config.toml
hidden_size = 128
num_attention_heads = 2
num_key_value_heads = 1
head_dim = 64
intermediate_size = 320
vocab_size = 4096
init_std_down = 0.0
beta1 = 0.95
beta2 = 0.95
warmup_steps = 42
schedule = "wsd"
final_lr_fraction = 0.0
max_seq_len = 1024
max_steps = 2438
Each number is 128 + 24 x the weight over its row's rms, rounded and kept within 0 to 255. Layers, rows and columns count from 0. Numbers have three digits each. The size before them is the row's rms in percent of the matrix's.

# down: layer 8 MLP down (transposed), 320x128, rms 0.134, rows 130-146, columns 0-127
# gate: layer 8 MLP gate, 320x128, rms 0.153, rows 131-146, columns 0-127
# up: layer 8 MLP up, 320x128, rms 0.146, rows 131-146, columns 0-127
down130 096:130122132121098092156139126111116124143145139099121133152134118126136157140142205139113091103156127135197144118139113115116116134156122107153133129153129137148128095112113169101125115125137105130133098149130153097098110137123093121156125153135171090166085099133120076113081115145119152159154134104083150141124118176155090131145160137122119173066119126165159110142160152137101152120134
gate131 104:144147148126132116130103146169144136147155138143113110180141125154137108138169135159143122114124164146146124150109091137105120119151103076158128138136123084154107166137151171137136127097144107140130108121082107155184131100152101146115109098152133115142150141128187092129143141130170136121122125110154113125092135090096128114108105164148085165170161142110100120153078146173159141121129
up131 097:175152127065144124128149084098139132165122128166148151163144092158077125149141131134101130074125140128156096113162136107114148135151118114126138082114123113164115134127179111154112106112129139103160140110107135148113149151156138118164149106136142152078142105113114107134100167126110086104130129134115112141102114119119134125133130101175128156109092108126164135161121130161113181087087
down131 097:116104157166134097099122173119112104126144135078122169104085116131123165119154172108149106138117110128236136100100124162111109128145156175123119121140152098086156149104100105131129168133106144129091167135123143116134129148086112083111117170137153130120157107127129147094159111142114146150138137115134168122150145123137142119144136118096137113126138117083149101138147113121139115114120
gate132 104:150101114134156116157149168133131096177157139112091128118101101192157102094114076148133136147130120146154126161135142126136118153121138134148116103117172121133130139128081140134138125086120161116114095140145133136098166102119113109083149142160146148162094185078130140155134115123151137136092129077120090115155115109109120076139161113150103130152133136136123119135091168104126131140160
up132 100:140132133108148177117117146126110117117071148139145143161157108143104134119144147104079129159135166100125158093083140107132153068174116121147110118129125141120105113142143152113203099113158109114126127141189146138137133126119164119128121105165154140132137124117164130137168126141162126101076149093138115166096142169138099155127106098115094114127166140128159129148098117119127160133116
down132 106:112097116142097152115089136127133143120099126132146102142161120153101091157142103100126180133139100082136146082123107128127127166139090092128117165165163122122161115141136096153121156103108094123110134103129150116116140173138138144131118099102131136145129078164122124128113154099144111076152120160095116122095126126118139157096083099120106088155109157124151071092144103160108133099139
gate133 099:140078178148122097137114146079105149139129117181111110147149115114120126130115081140126109161118122121107140110089120121154117135079130124159104119154111117106107119126145089158096122107115156129167187155144131125145133118153124106125123098108135138143098156095117140104104177081155151166155094076122138102119097131131119090106142086111175170120118117128130132147100104109145163131139
up133 097:084106185145128143109157099143164139074146175146150137135100117098151116136167146127099125132125107126135109117133141148140141188137090120139100166167172153165135123126097074127158163157125089116132129093092119146155144113106133134117115146174143113124124115111130103067120145096122167129170123151145113131141125101100184140114142141136126129122145147125172127099149129139148125122152
down133 106:090122174111137136106128119122192095116139110097132164148143100129155105155116175136153098133131131172162095101093137141090107119161151112144135144114154124119158129171080111123119107155108112106077133127110134075103119112129131082123168136139158137107143115121124099095160137182138116141118141137136158089081145120105135108141143145116112098138088085154148134122138138125141136166145
gate134 096:144144142132153141132143142149109132152151078151106139122160113110097131114082099132142171142125108148132121106131150133101113126147115142119126122091146148100120130134153146120098156119158142114093157138134123167187136175098082115173131134129112122128169134136180127154085140104123133132122105122095058109147105112113149161105164127133147165120073074139132138133131072115160134148135
up134 093:156138134105113128129159119141151156160163161117126146133143139166150172117088153154120163107122124133130087129077140113147142179138138153096112131133126104165126120180107122129102134098118179164122129146117139107130112112127142121129089142102141126146114104100158131126159105140103155125102179162100088084106113140091095145132124117149107120131083097144140125084174187100109130141134
down134 098:129120113123112101128110093158156122150097100137141152131156143137125125155161093127084108156144121176201098124101118119109127120165161098167153145158141104105191084118110102115117156170145112132125106121111164123115130106083137113102159153132103094170129106163130119115135108125095153136111134131123123135153156126118086154105133089102118097115117148124133095111148087118137156097101
gate135 090:113122133101092123123107132129131083109122114110092168156102133044112136113129149143068134121174132141114111164105141150127129112107122120124122133099080134153088128122153115119106156078146149147121110144104125134146126122125129161102137153159126174126133115138141142165164144158150109163100146147117126125149165157154176126165116100074116153148157116156146097117148130078128139119100
up135 091:097125133142166121160090124155179117118120144130116114122109163145123151097165115130129116148111143165136107120137080092140123137151111141171113094121115122135067158098157178144167104166094105086105132084125102103109175132108151145151113107114167150098133093107110151140134100152101150138162114119167138137077119118157117127113146136095143158109150154102114129150097117137141135111112
down135 094:135117142114135114121119163140102151145117110171108118128089172132096147158162128077118154113119090170118129121128111139092187122132147149103096140147123171093160109109117125123141123128104135133102131135128095125122112151120145125100124128133139103134144184104125111084066094147227104129111143105150136133107120123136157125091137119161115121149080167120114133115138125130109139143162
gate136 097:133122136130156171105147094187123148164132102155130152137106126138117110120117093126124103115129158111134142151144156094118112132119147103130161155106140116152111146126049135143132170112118152158159142125104102111115128131118094184087126168160123101154113116087120139102126168144154140144141117114147159147129123104112172147153106097156117152114123093199131125099125186115111124120124
up136 090:135103157136125142173144132119111129099134148147148120106107148105140069134131141127140170107131137112142136130141111142169156094110118140099118112151132143119117136135162112073106132132170149141132102151119112114106163140100166107172085145104105138108107165104129104102162130108135160146097146122148122102189114145140180104086115131121126123099186133137116117129109166186082098109118
down136 095:113166138103119151150099104156103105116145159159126157130115138120131134100141129125125082111137125105113128122123161143081121149149175099120096063150108110152160125146119115114141135118109136103184105127166145118112099080124086133125134164077148112143130084134130149085116116111122162121142103127095118095128170127107102121120116127137114136158127095136106131155125066090173141084136
gate137 086:150126134158132098118123120142146148143121141201105163161086142143130112137158166155098086149103142100081131150174093129150157125151135131165144136172115090153123074128112133132158166113103117133121081111109132127139114117130156123099128149142145130105152096158159167122132116144111113104123155137128132145156180109139088154131078134118124110138111113104120136095159162166140117104102
up137 086:138135140111109113110133131109177131077130107142120135174099173153140151085140142169141112118136124139141134109177088111154122140133160111171153106180131140146091118117117130137106163106111109110135149128169154133184128109130122127113099135121107124078168100154105184106157089114099113151143169140144097130146150154164156148167116111115104112150123146166109133132148144111097117118141
down137 089:131132131119140130071128140113118153107138126072138109109065140110128117079129095161143148147136130142146093154160143131147117105128164093133129102142136147106120110141056170117103135134081088134126156148126115115154169132128125165113144140143098134148135140136120128119145144097094090138151184116119119169154116135092145107125184162147117119148119153149146100123182121097098129114135
gate138 089:129153168129183122114103173143148132142155161101161110133132139136119120135142096121130163094181174126111153117143153150159128139125101114143130150138141119138133100107102134159131097130153117199112104193086137140141163116091123124150112163128110132131103109111114164110134072107111130162122158112125137099145133135110167149073131112107113111122152124124142108128097119086088152102110
up138 096:132164136132134174108141108113139120119143108151090153089129084125154125109157101113123152100132120129159126143144108190083141123148137161113137139103065116130117161111085161150096147105136121137075113129143122094130134131109134107159167118149111144183101145100136143127123105139096121150091135109109066155171103167129164148124154130125127137161115136105133130169131079139133115139146
down138 102:139164110119097119148112137159109084139168125122140133162095161129104115115148202100122127119152088124178125104151131119093111132131109135176110150119150104107151063138144096122119102103102142138112114095147142138138087118167079104122113156142152120130131117143126080137111136137124157128154131129140097139135103167137152094161127144096124075142099129173114088097128104112114142142118
gate139 107:116122133130085119167096140098097147099104093126141162129148100166170142105194111119155135161149094106127174141109145110122081121116147161144088112133125098147098132148139058137134111136143112148162085133131150084095134164135142085134129158126138115140125139133112132118126164148145103158114111116133165095124126124158113107173175116128097110097125112127106131151142148138095148126105
up139 101:160085134102102125105203128138145097150106115113126151131123155126132125128127142141183135054166137121136142137123119126116101092149108110153146159113140128112192155139142119150115147121101117158118180142114114147151110078190110122144119102133115090116106144104148141137125137122110110096141085095148103140120128146136126113131112115163166138151080138118137105085100148097101126128128
down139 098:121133144134141149131094134107098136112124110156141146106123123151143129099141069131143187146124150131027100158131123094139168133111153151134087116139123112120141109147127093126121149153134160123151118133155156113119133109118117137147137158127147170134156117164124110138159117119135157143104178169138158166136132111110136106107087111180061113096109116117108141167150110147120125133141
gate140 089:125125137154185113127142168123152159113170144143102131154128160150126181082131156130094085157117109148121171132074123128089108118084145118080108156113123164115149148145081165121148109107103123136128126151168117120163134115119113141104113138131142142112116125105086152114122154107166141128158125117141182148124161099117191116147097109137116128147132143148135131110143139164130116163144
up140 083:119140145127097126112144117135106137132140186067111110149130074129129124113115111131107099132172154117108157097114077146135129116119125118107103108131115144098142140125098150137153154112132158121192139125148133150151120166098118147087166106139108140158093154158151110102145078136159112153107086113116148148115117125162117175085126116108151144136084138099095156152112143149131083130159
down140 090:113130093088090162128155127128133142139135122131138094144153111156108114147127048149114151108156128143147104149088168077117102171101090115125168141145114128119141110139103097142133155168122121102101110155117138138183143157137159148163130129091118136141107111123117144131169172106137138148134102099094155139149131130068147128086129155127116107122140099102104148105130107125102103099149
gate141 103:132098144105139099161113168140123123124140142155137143140140123126109157143121154127155154131108111127162061169094134119125172142144099141073121097096109114146131153121154113136116153152122157119142134100108143126157070145184125132119153133117151105104138138128155116097114136127158077159124151096132136140133140126165137112071083163168128115152099100122149146154112096152140159165089
up141 113:097124094087077161147127106120162124105150119133150119107161172083141117158147089153133158144151109131121140137156122129139089095124131122121131137171176104112159115107133133175134076103114120135127126176176145106158136111106140186154100145135126118136126112136102130151126122111148152125128113126111121109157124117117141107165153072069121082122125162114145138141101145093132129157158
down141 098:121112150152110154119122108138120142157132125116103130097106140134138114132124118110127124092094113119015134116163140106152106121086085122130168122125125152157149161114122141134132112147114107119125157126173148097129098087124102153126151105087149161114139138063103168117142109105113112098121114158126109102082107145154148126122156129146140126129148117104100128127141085126187117158118
gate142 097:153118137153145163124152130138087123117094125153117123115123162149107153139118129113060112134127132106128148116126118132112110175122141123174114097144167164155117090135117097127126116189124108115081129143113063100153121117155137117151134132137084102117128136136104136169107088137148161086142112116148126128087095140152159161098154095156136067105163110119136133162095129121117137157127
up142 098:122160128124139103105149080139149135150146136112128088129112117120104109120110105097123096101102115135136173114160169125134202120130115151155145086142180156138140140138144110149135160202135152135145121103098112103137123145114137141135164135142102104144091050107130113133102115147153102111144136133114145155142113167133197138135135103141159089140148154159113126131128134147104119139127
down142 092:116131134128132103101177140106125112086137109150167129133076120128159120132128080175110138090114106148174134099166123173168127102127153167117171132141134161120120113093113115124129112158121126091153105173119138144127144148059135127131107156151119159136117146117143130122120166088087158111120090133152153153124166100134114125117149124158096125164139118153168131120111103171114153128115
gate143 099:168122157149147119121048156110151112132103132100102146120119156104106117130157143108100113094111095160114095168176119132154151097122097110127149117114152154141145148119165089193082146145137152096160119136121138131158131088124148140155143106134121080149115104117150149094109133123131139154138127164162108156105103161125125106114187123132127124118132137119108142149091142096099127118149
up143 104:128188096156125158087162114143119124127111135154127136102108088141127095136102116116148172158123137135129166192125139114139148147176144135168120119116127135166119139146132132125108100104151077150110157121101112092118140147119128122144114152107123114098130079063166114134133112136087142115093125161124132106122119126126060119082134137151070130129130135130115156128144121089136124107092
down143 105:086156151088101107140134104181102097097122094076158104121087117163151103120143093098146136148127099111123141107148118134120115110099121163085160132097124101152148130105105131121102122103118175146120121161170126133081133131110106163083099108171101121105122127104110129157129121135127150122149126087114129128144126140116132119147103179106121160157135111071157137083147128116121122120163
gate144 096:145133093116123175146122145129163068138125123105139103139161142115102081108126117121177136141088122111119117122112121114141153148095146126132104215165146120122111110122096111103120169093131096101081113142114136099125117111149121158103112122101110167129121130118127131131175129127132141062115156105114137095166144170086109157121136146130133118116128102120092116122131162109080124120100
up144 104:098125094078151140126178070102130106114135117117123149158160125142096127116178130103179112135101147145133104094086095106159144142142163118106139139114145158136112105158134112169124131133141108077114120091129088117118149115153126131107108118157122145122148134161139187160136089141110094147136072124093098113156135137103150109107128099133150088124149136160128113131115117145090146155121
down144 101:106149121096144131124136161069085104121128136056150108128129153117118139139103135110148127126151117101104124127109088174165164156109107086118134142118129141102152132159143129180110091097126117129079092154141116141144123132098100135100133112105095158126110130182121111095094090170129130143132179164137124115094122104126125136140167112141119105078135107149097134122112132116139131117089
gate145 099:166135134139114120114129117098147156112143138120106141094093118104103131141163128111121153117126087167113126122136146138141131150136136076142114116163161128134128129114107081156138136128131123125163134081082124155122117153158135127088105151132106079158162156116125091081088126193129147125084099139107062109110127133120086126131133121125151158155113151164078130154142145116128075112133
up145 106:157129159159078131134105077126132120101088156153158179092140105065151123144162150135130101148136130138082134140079123136141141107156096091162097143148145135103138128121117093139127143171075125088127135111101101142127134131156060126110123129105128106118151107143084070131092141142137138099109121126126122114110087088138102144132117136124114125144131132117113153105126143126133136084125
down145 100:093120117128131110100152127141146128136104105125147120147110171149117105120129164144125132155148142090095089120160086114139092153164157174141108131169095163169178148158130157122112111137118121145091127156147127132142130112136112129095137124160143128127130134116135129191171116159136076121146094129138102118108116140145126136162055172130114157106146115112129107133148178143156129134080
gate146 095:173088144101136115120121136127139150110114172146126170123140146119182091110136121125107116181154150135146125130099092082114121125164144134093160166105164096142112128142166111130130163094102168122090119098154125139163155165179125112145082138094144154138118123136117170138104164151147127156125146124114137173122140120126112147129123091099105130148100112092114145092113140150105132169122
up146 100:124135120120130088119094155126113141118123074074121129128122181093139146196196137119140145103120143120141145123135154116123121084125122091134148091144104096148168149124154114089122114175105144111137136148155147134139144137142079164134130112102141125101138156136135092133114135168125132165121103095112171141109134116130125125120105171103098126150161164133144118159068128162118140116114
down146 103:106163140122164119103110118111163110154132123112142200114101137122105109095124176106127150110133095143172135142140154167129075106144119161174139152102148176130092164104154112149135120128142100134139180149114145133100115128147136111138112141159119120116083120167159109140144109111076132091119132150159115099130136118155130141082113095115121140090116104124142090173117130109157127137118